From a checkpoint of a small transformer trained on Wikipedia: a variant of Adam for these matrices.
Each number is 500 + 25 x the weight over its row's rms, rounded and kept within 0 to 999. Layers, rows and columns count from 0. Numbers have three digits each. The size before them is the row's rms in percent of the matrix's.

# layer 2 attention query, 192x128, rms 0.0455, rows 0-63, columns 64-127
090:511506470491544549468540525487486508514469472531512496526501508497497492457520476535522535486527490528476503480523513481532516523485526474540533444480511502531533499516487497492487511515516458
158:493479524526475486538458514496536487493496506442464477509509511491512529514491523467490481534494526477512517477501457530490462487485527491490485555526496504466511500484530521506527505507472550
102:471502518488498524485476514509501480477457547486470493533540517520506524536495469491526495528505518489543517476471471526513458513490543513489498505521482449472544529467509521490441528503509502
208:496471561539523505513476511467528491478500521451473470504527521488516504521506495476513468533513497461521531481488452506520486494481536519454488526534471468452529519462513505505497520506505506
098:490538488454531519460526499482487476471520508508503498530470494513471474489490506522528485499527462521503481538513524518529523492503520514509508458472505476541548529509460506484462538497517455
114:499528476481525474441532507496486531500509492563529507469491485491454490510511470515496531451456468520473526499494536468520526475521459492536514447485508529531470494530517467485489497517530456
229:484472539539495511536458509477523482499489524455481486508521510490533514519478509468517472533513518485518517483473461510517474494478544515482479526541462467451537516464496505507508519514497529
101:526491509498523502496485481475537513547534532471530469528468449453498504512508463466513502491522489475497555468496522484508529507466464537487464524513475488530500527473496549541494477506530457
097:532502485516469448533517487487514522503432485499494520463491499514534541494514566497510513505477507511503493485523524515457498458481534475540495510502473495452463473484430546501542505496477522
104:514474490564478494520472495498471486519450519494502521492477513500497521482495519512461514466450493497548463508487482555547507479534506507464484474536531479489501508509522509490457508508502510
092:503499502525506491456492516497503470503505505552517470543504494540525474529463477496513512490454523495456494491499470463500487548478493529464501557482501444509498503532535504475488510519513516
098:530511463495471459491492570513531481515480492529508501485501478471454495522505515471507498497442521486484535481512495515519522471481470493495467506483503553532514506490542495554501492564481486
093:525532477486486497522495528500469461504491529497488546499459481486497526517518513517498489496485496515519479493517522559495464506490535501489469513503531509537528568516483496517478492481443497
093:484549514486458508528492478493500523497493542475497483477456496502455495500499534466486513461537461490500487486509507521482473462513482542519530520529534498528426497526568545522492495513491539
098:524466509448543489492493477532496488513548473457515490570484540514510518446505463542499478487504507517516490536498508470514457516538493500480527484523448512497562491455513508504505480487504467
107:520524495557508518442527511485515461532561503472512534530511480479454498504514519493463490512500464501503518512488493479489478515521527483460424522505490498496485496510484484489492522440492494
098:462507475483498531461515479525500497476495494513480469509541507497490455461456441519473491481572509500496556497503469532487477497519546505533528476509498491517494503476516519514480457485517524
092:472494485475448473545475497505529533468488456490494487469528519479490514487488529504506521463469476513500495502504518505496484472522506466498537512494515484460519429484474549506512509506500552
100:438525521550550480495500504479499542528555505558511494445465485527473465507556490490492481468456458556464502510470503471495488515497448496517494472470480507463499464499471486477502505526523496
101:481490484491513480526469498479507497500484501509505422474484531530504496490520506496464472466535491501493478511474523505485488482501483502502507475492507520488451463529536521499567517518530531
087:495464496496531526473489517479518484513533452542529517494501532517448509505500492478517487527446476539442524509523482508507524523527517493495463513512499483567480473515520469503515481501487533
091:448519538532548516500489525506490499533556515479487519487527533552500493518509480492504455511462488491477490479508525535511524522487498493532492443468497504522546508495490522471532493500512445
100:482512515501552551467507466451493520485484502513505452511559516486502458511465487479506508556501517530496482495524476513529509525493541459516489466475569504520494508524497474489490503526524477
086:504537491478518564472478544541491494509487509454488478529514485542522529470470537507502492532518518459514483494496464542475484514476519504506538484467471484493493509456508539447511499459512513
098:494491522531486470546513491494524511500536502492512503495488551500480488516499504463537453495500476462484502506541513476506506499493519525505490542519552524525447494517577506507549496486438523
096:522496520472516494559506541495496478458485497467491473489544481501484503505491487512472484514590518467546480510520511514482515470509516483510516507489459519493489454484469474520537503509496494
094:512504518510517460519468480518516487486509518491558487510472500519472526480498487532516495549563494478503498532498462535581530464497495506482477484477462464544507458455487497514488508512523464
096:477524480501510475480531530493521498504544494519479497490465515485517504535488540486510495480499525530507499504480521479510483490510462494515468447492556530497528475467557502485515511546498519
094:463517491517440503512502526536530483473481517532451524483508511483498479477543487530472473482502532491536510476509501526519457488454472489509495442497516511477495520491525490508513551482498509
106:518483487475508528466490491534500494516484502498525526507488491505512486509520483493515530485483486498494488517457499516495469511470493527481524491455490517547490481482518495506559538474510502
096:474502497505518565478522457465535544499504475510523498522512507481521508526470503476494532486471491478474505504464524428490498519478466514556492492520548458460456502514486519494496486503514538
096:536503524493493521513456557498512503537461502480519462510467495483495509482484491501502519513527545483456537492504555467502467527478481495518505505466549516540460551552543511522506499530514531
076:488515488430549550507491518533509476491530473515513492529489527469525525482522497526495512514571509540532517480480519499536509510522508449524500537479530495554500505494508481434486463511521489
097:511518519467501496489500503508498506502493467511470523491472513488493503513537480508482532475481505527494497506494529478497523532523460475535523486464507501530505478524482459501462454494508493
181:488465500522549497567478512463515488487486530487502487515515516470582469520511472505502481508513440483512500484478478501529477480477524523471494509520522481456530507475482521534491521480499472
102:490500511514532505479463497461501493490491511534505530510508511475556483516521456505516482501520448492491502488483470493510500473472491548457467482510492484470558533494504515554458537479516459
068:531488535541459486513500513496483504536478527494505517515455440486507504494517475519504491475501538491472547488503568477468457501491468490493489487515525499477486487520473564518518497496463528
087:470527519481501527451506535490486516483492505505516498519503455483446536511550515486533479511548547492504568506534515513484495515515468482527537529508463520514494505477524518438495521495478554
130:501501481491475500478514463546482496532515483515528537457482499559467495478456517509482539479471530542483460545516531475492529498512496467504519474479517500529434482533483496482506469522511497
085:490507496503473508476512496532488459536542492470530522478491463527484516488475552478490512522498527504489453528522509478488511516509502468491524497498507526518427462538474494474512494524532516
070:511518497506518489530504492471495476511495519537500502542504564488511433524486453533527488492536484492530515485503487486513492488496464509518500495436506498509547526476464474507449457462467471
076:505510506493473516474500506498496507511450503456506469516523465529492528539525535490465525511499538472489466482473499496509473495518505509496491547496499512508470487511497483460547508490539565
081:532492516478503511452514487527487535454487472460487493455516463463496559497497503461516506474443503478498540463500522530480490489500496487516519507542522526486468499510571554468520519528519515
071:507528504510505480534506533474527504505477510538511495567521561484530435537530506541491469503566494491503482510508484506489489499496472530500499496493475502512554513482461491486464443457502493
076:459495491498518494530535519494458456564509480528518499542511496480500454472462446516482538530505465546500508537516453471490466488500500531513519515480496450492522482535471489500508498468474449
082:521483498534494497486513508492452510518471537504491460513516449489487476526516526522545540538502533492487499534503486471481477548542484524470495505535488538515501475509495498512450506459528535
089:500524529497488513438502528505479500510464495476435469534506492473480559507528509486532504462495528488520559461468500516491499517509479503513505501508444520501499517492585527456489507502508539
072:482453492493513495549502462543517450520536477487510517429445516548483506466465511465472515507473498534508465519498511511496518476475506484462474501502530490490450454513463514494539506524487486
071:518560534488511469501507497476528526464504504560494520525502560487519497500512463515519486486567515469527528491478472515519517502493480494516503496488504522503568523477490493494480493506490489
080:513502524518489510526509491517467477516553490458492494444500509495518559488454504477490530488475540502491506505466495524485523545514490465503501503500481503487485498467543516489526520536486491
083:516546512473481523445508530450494547492478496510473492526523469438517551514551495497529494524497493468501531457483476495484480508485481511510486467517475513505517539472553510511469522471516512
078:516505492522492466559465502507529493489509514514512488494494581541530462529499513502490499522521524510503462509465505509494495502502503498475447520473504492505540462498453481503511470457510546
070:539485473490475494532471448520515468505493476462526496442490512508507523480487555489460527497471538489496482526493514504508529479501550465473456509507522510502476488508496518515573524554504512
071:490493522485524498490533535511478473531505486473533487501512449487464544487497507497509513499518498532497494471543509510512474491516488487525542520504486481481459553509530528474542533543501494
083:500530500539493508511493509455487465513503501535517508532513507497517486515509488550494488523577486477466489508451505465543506515498497494539494516471493517510548510509420453515493485495496464
087:485495490532502530545483500491499469516481507492531501498531536531563469480479524525480494521536478502470465550477477457483493510487540502471492514528464502483552477519414452503496462459487494
077:505481502502532524541501495556516459538520489487513500459512496509547522476459546486440520523496508511472483548486463534512488489484545478505481511519500476470492471512454529482527511486481506
087:480505502505537473547507492496504474501542481544519519515467521494526453522468466529495501486514443531500525504485493490521519473491488526490509521459496462491576479484464483542472481464493454
077:523520497502500497475500496461474510504516503515500505503508489484491525497523472501562457476480491519538544470532516478488541512489484513480518450521467496509530546523585491528465494511494472
078:502546524494494526483468527460522541472467516530473514569518495483502484531547472528513490487542475448509515482482481525505490505503468525504498502480496534490557527476531521502474503450489524
073:518474537518442536489501484522502502470528505476500483475488490525493549483455484461496512506471581492505467525467510499470523549529519487481486491505506514486431462510535525485488505531495528
092:509527513508497497439495519477487543467483516503468491554530461475493518530544506510530488484510512459490523461490502527517489536495470512505507513509463547533497535485528526478455520479502517
071:499456485489498490512514472504487477516540517495514496499496462539501471501499531506509529519545522486447471536498471483500490503508507481485508515525483558537484454503424490487530498490525486
074:517517527488473474507535486498502491494524476482532491450453493518467555498479542460504494512480525496505506486476517526508481482504510456518505525521500509499470481494538536469575492560517543
# layer 2 attention key, 192x128, rms 0.041, rows 0-63, columns 64-127
109:536479532547481499533483486515547487477476508480486439504530494490505526530490490487496493485519500475497513482522481460491497510478518513486494518519456505429526519506530500505549481498510536
062:489493475501501467529488481481529471478495504531466481499498524453470487531506462442506473501494498497542518453466501503526471483461498530497459468482520465483510531495531504495504523490511486
124:496495507504519508507490477471531474472488529528494495489486507465506486525523457483523470504492482506516518450470493494553461467472488562472453486503498455485506529476502508542481510488514472
043:524534443477498500495494498526492488510481483494479531516473517494492510512464511506521498463480504519503452531505530483505487488505429494525467478488522558541484490532505482482482453497467484
125:518515513491478481517565489568477488525557494480526482469503526514504507508476529514491500481527533528495451527504539477449507529505465475534532534482498521522480513560512476470513455499492520
149:518540506487470496493502514552464522513511468486522510484477479527506507466486545562491525489501522507479463561538498500455524517538490458512531509504484536497504483532483483470505478490469524
038:520484514503486496496478491483538488455529525487495491446475497492488464496482427517503521510442466502508463483493515500527473487490481530495489480496497499485522468514510515492490477484512473
144:503535517489490515503515519528441527522526450503521506485512486541490511470518534537498522497502520497507470528522490500430540532534462435509525497492503503529512526538478473442497494479495533
117:486477511527516496536476484481530520535499493498495457499512487494476519481487499499471489500491511481493535469497447506545537501562536477531504466493492499474512467494520511509539540504490522
119:498502479478501484506511469513515487549504554503532559498471463482538493531487516548520531460514494479505510488470500507504479472486523470512459543546479407509499451494519521497531516538513500
116:505490494525506483519525482495475450503499511504522475520470521524488483524490502495505456484510498471532467475521515474408473510514473522491506515514519494521520472502484530521491430495577478
110:501538558512495516492518524473440524500472522508526496508464463482483509541535508465523524497539510490483517497488486472449485548533526469516529496510506511474536500515450483477474493504561517
109:480514480502479507498510465518475495540509498547479509480531465473458501562467528515486538478492484492494525472469527524506527492542519489532542483495474489476478473520524488485510521496511510
103:471471480491517470495556515494462470526506537485467536523514506498516498533524506478485466516532453525536472464490515517509534526497491492500479470526478456455513527492502511533528558492487540
109:531520475480480516490462543489552504500498468502477496482515516525504456465472526493524536523472494515519502507486488494514460452463463543481512515505517504528484497477487473485529468499446478
122:493508503439481479498481505531468501499495493580477507502466517471536478533476521511497464510486517511510459529498526488519505472484500528538539472505497520496492453469543514505485450484533498
107:538479528467508495460505483485508520482532522520480505535491499494504428447516469491512499541476500498522486474481504494486502484467492502488492528492533505483534524522508511503480514527467548
108:517442465494497490510500471495521535513493524502483482536491519542523498474511495486500540520525509493494503502499489454549466488456550489516544492488504446489508468491508508512487546501505493
113:488513501496490515493520470535481494485477483469481504483479523527498507498483475495555481523517545502515473502518493486500541487530514552521515566522461521501484508497532514540439482479489484
107:522502487514502489502533498520530465544501519488471494465489486474503500495458532450522524479521475472524476505512490509511528526479536502509527501550509479459504552484523557503545489484438509
105:538549524486515502485476460558482504497526461533488500506453471495511493482487512467522489490505543519528475528516515497490480509528498507476508531478496525493498509510497516502476488494513499
110:493477491506518547522515520530521505495545499503516517475496508471517532500510526508530460506519529475507496518441471490542468508510495495527507540509485528491502556496479476494485508457506478
117:486493526514513508471496498511486483500544515515495534521484471501510497510497475492501508502485511475448484510516500535516499522500509501482479507469516515528465512529528487489464504525482509
099:504479460451530548528513488471479495520470478504489500516507502473487495477470492517504464478455438500483473472501514468539531464551516478527493458508542501476508502516464531513526469493470483
116:495505460476531467493506512499488496528525505504506530514506544538493542522514487402485480538518504491515454492495493493490465538495516489492499505476513534471514557476484528527530488501531509
123:498514508511476469487507502478570536502491536470510484517486465438505493462463500462474539480506486529505531495487493495492547481491526482512496486487540552471491480477503502459519508515430543
118:521544450455513520505470537503499503520506516501545493476490477470509478461527570497556512497541488514529501485478498508471455484503472478479470505508516504510474535536465531505528470496497491
110:486503513466473494482470531493444520460488481489475488507478506512497526530536487489510506540523464521480484520571553504526460525485546505502553592498471526486514505467522519516488458503530473
117:467476489449481508504495479485490543503481521475529477509508479491505492570522487496494566503521490496493511502491521468507507518477544459523493516529505528474480527524529484491479493492504495
122:530471509512477555502523498528530462475533483480519487463508520502503508472479525481502500507475502531507508485493527482474513520516515523460522454528517516507485534528489477441455496453492495
116:481450530514518490518483505526508489476495511495485517503483536559509499482515498493509450499479514478496474512565487506518492521487516515453495483451480466513545512475488542527477519463537481
104:485502557529505496490532514549508517527451488514497467478513512525486495534495493492514494475507474442471496523512524479467484509516529492464509457510510445482541569523487505490496532484513542
082:510509542487490503506484497502498515536467507543468486486504480466444456537504511480528487522484479499475484478507492507524483451477523518495531505450491478502542515507511544528525529517462507
109:491498511521469510459539481545495491501514506493542541513513475492483541481501480484518487488527540471553466514502493507472517523477518489493491485493474545531501532488519481479474494484514483
065:496471484543489496476524498479488465526532518490515510483491502512535487491521477483527495531503488490489526501474481503495460486466447526502450492518500444506462483501497513530477488506524460
066:496543483501494507494507511503437495551551454468495489456491522515512525507501506537505534516494535515471498525490514534490479479478455504493510506503510475512504490506487506506515519498474457
086:497532497527492532449489519490468507548489490524520560485506489517522514465498523507507471464494509455499500494480464515508491498487508481471484476516484513514493508518547496485498510510499487
072:518473528456486510445490485489485515486484504479506485485490469514424519514481491467500515535498512501523465508508517491491463553511522491519537516449457467512480524493510544492501496525478526
124:503490517489468507510484483548497524517495492480514515513497475509476514497463539484462540488510502513523453512553489506481522521527542452514516495485502532497525511493512486464477467483479522
076:508506507484493509549466504533521518514467539527482499530498497510502500480474519505490501483484503499515483500548487508503503512534579443512509504467470544513537519485502485460474471480495514
078:476541487508493506470513494503492438507521486510526524479476510515499520532520485533468502518501503500501470543477554514492488530490482512507485530496543481488479441541512493511471496506519464
081:468476534477515502528514519524545509485502554474504489470501486473497511482523500517510523473521494514504557438494461481493507477547526449545498467492477553527482535503474483489516482518493490
098:515506493512486521477502496495529506462498485498445484509523494510496517462519517506488517515499488496503526472482498455470519511496479509503482527545441486502514523501501495470478508550486538
080:504502462515491487500545503539448461489523505504536533460496519519495483480502460492511536519480471499470493504482494500491494509517452506497506512490541490519484465510505506524479534489542456
085:498557491486490480504481491523466483499497471467516506494482552495524502525479533499482489477490484455512472505502528543514524480511506483500487512488528528486508528466507525495498518469461466
091:481479512504543447506519507521514487476513507497512512493511546537483493476524497532490475483499508508490497507475520489540517515507528459528534477477497504501461538521510510464520521519521501
097:475475505511526490460558501521510496459511472492492460500523479540510531467537491517516520496513558514494543503471477436479508514529484525520476489511475485492475527510498506506509500528521509
082:502510511482482502529440497504510510519457511483488511525497496478508482538463553514466523508512454517498439512541512506526518461507518497502511495501483500505571481461501483518485481481460523
079:488522506516504514461535533473452469521524502513502501457501507542493526510531505504538491512480515510504498499471519475492488528509509563473501519495500447486486494554506466515482525512529483
088:518517469494536536501454487496562506483473488523487513487496504490527533523498527497473489510499513496504524542494485452471498513538511497506504492446474533490508525499466500521522497458497496
081:497476502518525475465552516509468509487546495484498487488507492530500497442531455512533502507486522498476522478444477484512492509469453512504489493520494494498500523506507493505483514540528488
087:499500495493496472499495477500531465554498549498514518457461467478481483524501496489519519510464468532480478530512484480482467480517477479552512479481551486517494453494481497544500481470471484
077:514500533489495499505451511507543535509475514496504469545536492468517490499494516501491490499508462496523519467520472487494493471494509489470502478497484476536547496523484479506519509491491515
084:506485486483481544502484517476522547448493471510491492511513521476561536491497512522471530495525532468515505502486482494490542518514534492465443484498494540475519525452500516486497490488493496
095:486508527508503510526514518480462497545498540498487519494508485486511513496498492508522449490472530498511469477511499515513489507487537509474498492464535537511490485536523501536476524468551431
099:508555504488516502539486508517513485491501493478481523482473524488508489494493484493504491483454485524477500499535498523509519452505488486503508485432518541509520511474507513520503488478487485
091:509518484492485501552467525501499542477460471480483501506485506467529476509477533505477552488489438506502498482528462503488508449506493488513486467494514492500568504492487513516537501465452517
095:508526503515475515514490489500466478541494491517525540487477495513495516538496499508487466509496465494490464539503516524515494518476509513508497499482539487499480493535524513522469541478465484
090:511509479515515490475512490512507496517511466521502473520519507561488513483506461511521475527503571502483504545466511486504480508438494535464482502516513489488459505484481505527487479479515513
075:481491471531485466471568513522499463509533503501504500478475520526483504495523468508556493537515530513493539460463484484466475500504469527526501526520521453496517480530497501495536507514511478
077:504475470482522495508465474483569502507461524492454468519487483496480527496475536495495486462501501522510504510533495474489474480526522477543512469474462509519498524500485475494531455487468507
092:488449492514505490469548510493490484502535521507497495482491495528508523475522470506527487527481563511513528471461484486468483539527475532507514508527504473494483458510484486485524493515546498
085:486503553470514482518494521502513505480480516503487509488484515493507500515497509510488468492457504492487503447486474504542481512523550469487532468470487486484504520524518479484523488511500517
089:495487495481520528470478502510548515495492520514498495509532461492523481503516529488492490498493484510525535491509484443487519494525546495496490474479454505524505544509480465484509491518489537
# layer 2 attention value, 192x128, rms 0.0233, rows 0-42, columns 64-127
103:518466534487482493487506517493497507454494506510497500504491485474488494503464507503498498480477515522470447536527530512544497512496496516503540447481440528492506502504490512528546494503512466
106:546474510477457502464539459515515502513510489556517517476542492478510513512465528494484502545471475505505511516516488468495559483474489495485485516518490514477510517535480496508453511528487508
103:544492474525495541485478517500486535474519529523515499499533483505528511507468526492519475444518499501490472515470516562502476455506472503529487541484528512464492495510477530516541502483447534
108:514516489480494475535543516493478481505505506526488503484458556506482476526529468457533533488447486510491496498522448526494502505503511497507519509550420510519461507516505469459491493474504534
109:484512488503487429522523501526493503477463521520462453531501494470497507506499513528507533500504515469526493489490515468475465494553509506474474463466452515502493495505516488522529521479482488
116:470514488442508500449489554487521489527527468566502491524468468469492492514451515527531483475560544513511531472496476487528470530504476481533504486476546516529508476504510500501504494525473463
108:462526542485544505455484503515495523506540475492498483476444503478471522524509492478496461486552494519494552499490505484485471529472507505528502487492470467475487472461503527462489490476490522
111:494483529532479498488502464507510421455479497516498494525467493512515514509470508509510493512527528556510507510508511521511491529504461494480496479460481517519507508540545493472466503504487453
104:513539532485491533499512533488501474484494491489485439531432460483487518510488499471522479440533520524523493493491520503487511513523477535504487523537471489532492493518527533504512509460492503
119:477510519531524508482524517494503481468499469492508506503455488508499542483549502512474516555513527481497490465516542486505469496537532507473506482472532502478533488474501522492488489497496477
103:527529482478473491490524511483534536537490519497467528479569505490491468477498515522457520528490507489521479494519510442471508424496504527488508493486429509490481515482514436495487494557504461
115:450476457497491480485514434488507469481501516552507508498518506500464504473545504513534509510469521531467496528515554484537516497508513529473545486476535491555495496477487491499495473476497493
107:485514494485486514480488552495490487529471534514525498549549467489510492528507490499520542486520528478474479502491513499501477511476497498490476506474481516512481458522549510500508527474527508
107:490502500526505476530531527481507503532514498503476524482530518536505520518494484517484484534465497453469522497477508487480489491512496503512487491539494478544490522510534464530460505527552497
111:505518478451477439502528476484524534526520522510467542500476548489512453481518444503482515494525504503485466465477497486467496542508541510474526461475483503486503523527479530480471497515543507
116:480499515532478524498457529514522467511505479466518485497534500498534517480520538520490504486473498461542515499503542513545453470526535476460459508558513504518529529502514480510518537482410507
107:467533482507503468509521469503495505509524535490486510541514489506460519520518507510488528450503472540524479498497512472496453479517542495497492460515522474510542496503514530536517485472582460
098:480553454484492476482493502492525473502505514507484563504480519482472472490518512537497474521532504464457555482526468465510458492535530510485501445493469512477460473482476509510521495494511502
096:517550506513482485471490506479495521468493479494504453537494488526496497512436539493534488506520506535509484492485524515516517480460459496531481514445530463520471487540511471515516492564534465
113:575489485509536533480503498487485474499513505479483516480501506546483519501457500536515501478478539447488512475538512487527484501499520480548496459474510493510512474481482507525521532513514523
110:523509470472552520488467537501489476510493490465501468492471473511482503482489460529497478524501496566457484484506539468523537507534500512482481487483505487533563530516489495508486494528501485
124:554528501493510525518466484514526540458522507523504531502507506497522456471534487507472505552524477503508524510484506432484518512504522479509524508505533506460501509484467521468499506500480491
104:475533509506468500530486478476543499553442488488485463503528446471473486505498447486508524501471517532480548519478524456495488475505467517482489506497496474521466500498476487511449510487459520
111:512481440490490530523477528468467511511500443511528523428489505484472485514530513513498523532499483502502495490506514481491549498492530508500505474482532524491555520483484437503484536507497501
096:459499503529498481476475486476532505480448519514518487471524481517482480512472509506465451465503534506515500486515435501492521488505499499525517488464441523464512463501538526459493500474494534
111:530518547534484526519511581468475505538511507456476514503490491494524489498490497490518467468407530510529458497515553535486503508480498481525496483532491477495483518507502531522526486509510543
106:486517484483523501523516520524544457514516494490524486486588505511468489512558486481507491521520465515511500487508522471498510489538473512484453503493465487508453491520467478508490525476537484
116:575497526445501530503490542507478528506518487486490539496496509500533495496496479524496521510480506534501500512536552492512444519453486493527484493525508490479533477496476518498460525524548467
115:469510506461530474491521546496490506509483521446488478489515486529482497507509484512515525478526480575534518491485529478512500492503502498498466493509484531514546506518475477463517484499504475
108:488512549492541514553502452488522533481463461474495465499452453528540491476507495489470504547475537513518502482523463503511507491477516487492485515496417456506502492512518497498484502528508516
110:539514516481526501513545494495513520474464476485483532508520485459488477506548491507449474556480492550471502485484512516480528524512452497534490538512548520479485518444516493499493485529518477
124:513482494493420489497508518483502507478493498493499498579473468493540491499567501514499539519502530486539501486512469489484487506490480519464533599485516532478492500499506490500500518530499521
102:457513556474503524524469522514472503513485469511538483521557480471484539503468519493494482512493471492477488509477464501492498531499574490505490535531494494482533499494500509465508552472488518
087:493508483503484528502502503496487474516438541473537504500495523511444455516495533493515536499534475471521475502503512521500468456502525464501512497495491529491438491495486511491499507515533537
079:551499452530478515538495476485494516512550484508480510473524519521501509504455535488519500514513473485517484522477496538535513462472533518539507555486537523512469495497544522488504486447436500
088:476543552480478525527502515504516477466507481520512510479515436525458519497518484507464517523516490530463529494488425472497507535511561515498504490526507488491534484516528517516517504494481522
087:508500498496495451525486455535451522458459483507528458459500540482542469479491512483555526475509500465521502499480490489496473508534495484542522497486499542478478488491496530525500489473510477
091:557566502504479562554505506475486488510554491497516483498548510475497507499484479495510499553546502478550511505522475445477505504486483500501494494487508479513528492504494476475486509513461479
074:490480487495517467498483450540493466529496532498516510490503431492541483480540488493531476576482521500514537549526463566501483490508473524488482461550486488471570494513495509507517506492531484
069:529475445537526491532535478503516518476477494480505458525489516515480516466530486477533485482493490505448523490535490495504492486495468498524500494513496483506510520513501520514503527479533476
076:500530495518488552537492506467533475494558515461489470456450439487500496483515540548467481494482535526501523504511478538494518483514492515528470492452499479502497507513530469547472519549480511
082:519543527556520456484513504463495525524525513539454494502495558543492531524509479513515504503481508517508517500469443493485530474496502537468488501542521533538472549470538470504529456488477483
091:487487524480519546467496485478482502493467490466505546555476520481475497535469516502490482518554513484477507475512487484499493532489524492487525487503480511505550497465468517502457523482469500
# layer 2 attention output (transposed), 192x128, rms 0.0597, rows 0-42, columns 64-127
103:500477515489519509496494456517488526541524498499487519500549465511497486446510489529511500464521508482480491489433498506493481524453550519453515487466525498507500471457494522535488543467500495
110:482459540493523532480476526506496520496503505487503510497578466554533506461524531494501482499457484503500464443460515515511528460481558490506451486444483481507530517545516499504476483505504470
099:484499528459488490478518487520525485519462500467495528469498473496531470494487477482524481519529495470514441540494476481504465502492551506503523506521531498496488490504504454507487492481534542
106:541497489503479486496480527468511513481484497547560467503527473524488499487513487499499489517545531478509518475503475490478511467526456492508562509458481521507546508461484468505524469479524502
116:499484445487467470477492468459503548512517473538523472511510495537494513469488471504507530477477472473486463548489459478475490496528445510469495521533494496517496485494499519509512562504506515
118:539464446528496508534486475488512515521524466493567486485478476465488498487494462467478486483454536541489497515501541455437512482463526515491484482509502498508541497473501523564530529526480469
118:493517465548514510568476504499495492494500516454487451534509491473492522507487517505487480496472552522486523481513482541486507526475511481484546495479482520487511509526507512497494455520509466
108:492503470511513504544533479522472556555503491464510540509522509492472458491473471494527473507461491488494492536488500494517522505499518490521461526524524493456526485493516536541529494510457497
107:492539500527533533527490523515467458531456489495472503513495446438530537473484491515501512465524509514489465506519499497533500520493504481506508494471494490466475540481475510524521523492520493
121:487489505505477480540539472445517473455499585482479510528516546504468510509511516482510536495516474549497503518507484488558514515524512509505470512532520523512512499514501502497503463494493470
103:516533461499495473440486494499452490496492510506489490500523499552515519475501555506491514503472484505448497500489488471494512461514514512458512493494467472478502477523514499516520549565507473
107:524455543522506505523476493471483469527505474501481497487505493485475502478449502519490517472532457511503505520471499505524548468504525504487484499503501485539480488488534547519494536540503460
106:495502485531505510499469531523570487486493528484434513502481461532498496510527488525503471509517449498505538495522488499443459533521462503497524552515472473488498525492520539550463521482506499
107:506529470519470489446528511475486513483483486509540498498489560521471507544505515519492461511499470509512504509546482527495476496519480511511532526542476461491484534499482507483517533521480488
113:533504525501502471484509478477475487486513507514506476529510502498528496520507544493489555483525488480472556551488508489525531495519467504488498514525511513454536467442459485466527515497521481
111:462509479506509550514513479461494454425487533516476516486507512503468524493525512480520492523514498521497454461486509459465501521489482493513533497519510475499486543501548508532485481506472506
112:480448513480509522506497507537464492519510525495472504510493509478494508494521485495501510489518443455483524503476506459470504534488461499463502488503528506497486503555442548517518498518497479
101:515497539515521515451472510495501454512504485504488487489493496477517537492510489521459551518461516478487513488491517489433448523517534499479542492487505512544481510477525526524514548518517524
102:500542467497520522495487492536464537551523470466493534481437479489482459489462518452478457503432482503492510536482520472528500478496516535519483462472514495499536521477491518523489503495475515
121:472539485509485457478507460492509491486490449542541505499510505502505517508474487481544529543506505501525509528491486486439469507497500589503516505478501495500508486535524532498490516507486489
110:533475513520495491493498487447508521513512495539513532479463506449479497488523513486516508494464509473519553478497545469517510454469495522526482464504514498492488490495487521463506490486497468
124:519499516448493487462495510449506493511546501493514491509523532504506525479506517478486513513469565476506504494470522519501487449495533495501437508536531532524475454561504470454519469490514514
104:489511496560493493474516535492511539491516518488525479536478464493508510472488508508496480507468507511510491521522485498525483479477506465482494513546467479464488468500550528508516507533505513
109:536500534524493474486523499448550472460506505517529493493493517519449483496511487512499485494510486478494498517510557499550488502490475459485526478487508462500478467489531501482513507496511501
103:500491517540514523516515495533494473495481471482453481519523507515514501453467490513493489513460478524533497525504465495511413535515535519504520502510484496443545481520500516510526517449530535
111:457523550497517490459514543504509486467483513507466479506518465495515496520485494490522479513556512485507525475502487478479458515505505534468549503483466485464527533509474480477462454470523494
105:495456469493540485456473469471507526525525504512465498493449495511520524528460484488473501488473493489478505456484538507488528477513495512522508540500481517526420487508503505534487512505544507
114:497546457497478454519503473486491515492514494530505556493526470514479489506544539532501480520501551473484501510430482518478536494463511497448516491496518517496476493521545526515509488489468486
117:520518440468495508499497483482492495502478488503517487445453495458509495486491494488489496495492543457498510523468498504505522480475531497478512460499495520477481472494465507528511534512521501
105:504523500523489512461518532483501521479491581488480490505505527500498490497515516512519474491482497484490513489509462492484449502461517517553487494509494547471557489520502475516495494496518525
107:485534480454493466496525511442506522504500476507488510499522517527476525502476510515507521480482491496499515543497513495554478504497514503494479501481482553493482467562484508475551521474520494
125:517522508476486477514490541517513471471480545489532529482492471536494486475527516502496516505524511520476460543554471525495488505515493478484484519537462480487495512506506495509496553503507557
110:500527474500483534515463510476504522505483528532427522534508513497505489529497485547469455506518503470500521519502527503505490513517497543491509500501501508519531495512464445547469475474443506
087:534521492464487480490491539458449523511517451520450489499534557507508548524523462513491501497489549518528540494494493511481479485550492511533501500486517445514515460502534514530546509489472501
065:495505502470529519483490511520478515514483476459506516481511533526485453517476460533516493484483528485515444537518533487501454514488519499472499526471530452469473478524533468490507490546530490
077:535511475513494492461474494457499552480451482502470484516491503475558494517480536522532503514509515463477510455480508514467494513496468545498520487509512512530455507480460486525496510493464463
070:488500531473512533513549511493459527501526492527464527483514510537501499527538479505474507524486544456536524519459535461509534510505505498467499529494497519495477527522517471531513489500494507
079:519463491504509534497478470603507493479516525423506505493473507518474492503477520474476483493518496483457455473480491502551478482505506484498514523523498509509531538493493511507544543517494507
060:550482523496498488529509491483509511508518465491500492513527506493444497471495472407512505488497478514477487461515532508539495496529477493535453518518491530508503536468488488450521474512525544
055:541459539465519487521515511520453501528518537507500515498520477496496505503503509480495522478499499525482506434456464484487516510528497473478541509490541528444497496503462534453517499494513534
066:506522489497461469494510504547524488474502512450537482510485511539514473498487484483515501500482501483471461520509457502481491495495547447516512505511497495462497454448516549518535535516494512
083:505475500522490531496502530554510497459497485432554484473501454486506454508487518485518511513503499497459473500530508477530500517459459494500488505477510490480482511546481497451481499555501452
095:511525498503495528533491484502492479511509484530478500513523560476513488497493493551468481488502498514518506556473500516506519470497487510513498516531498445490539512518471450555518469452479489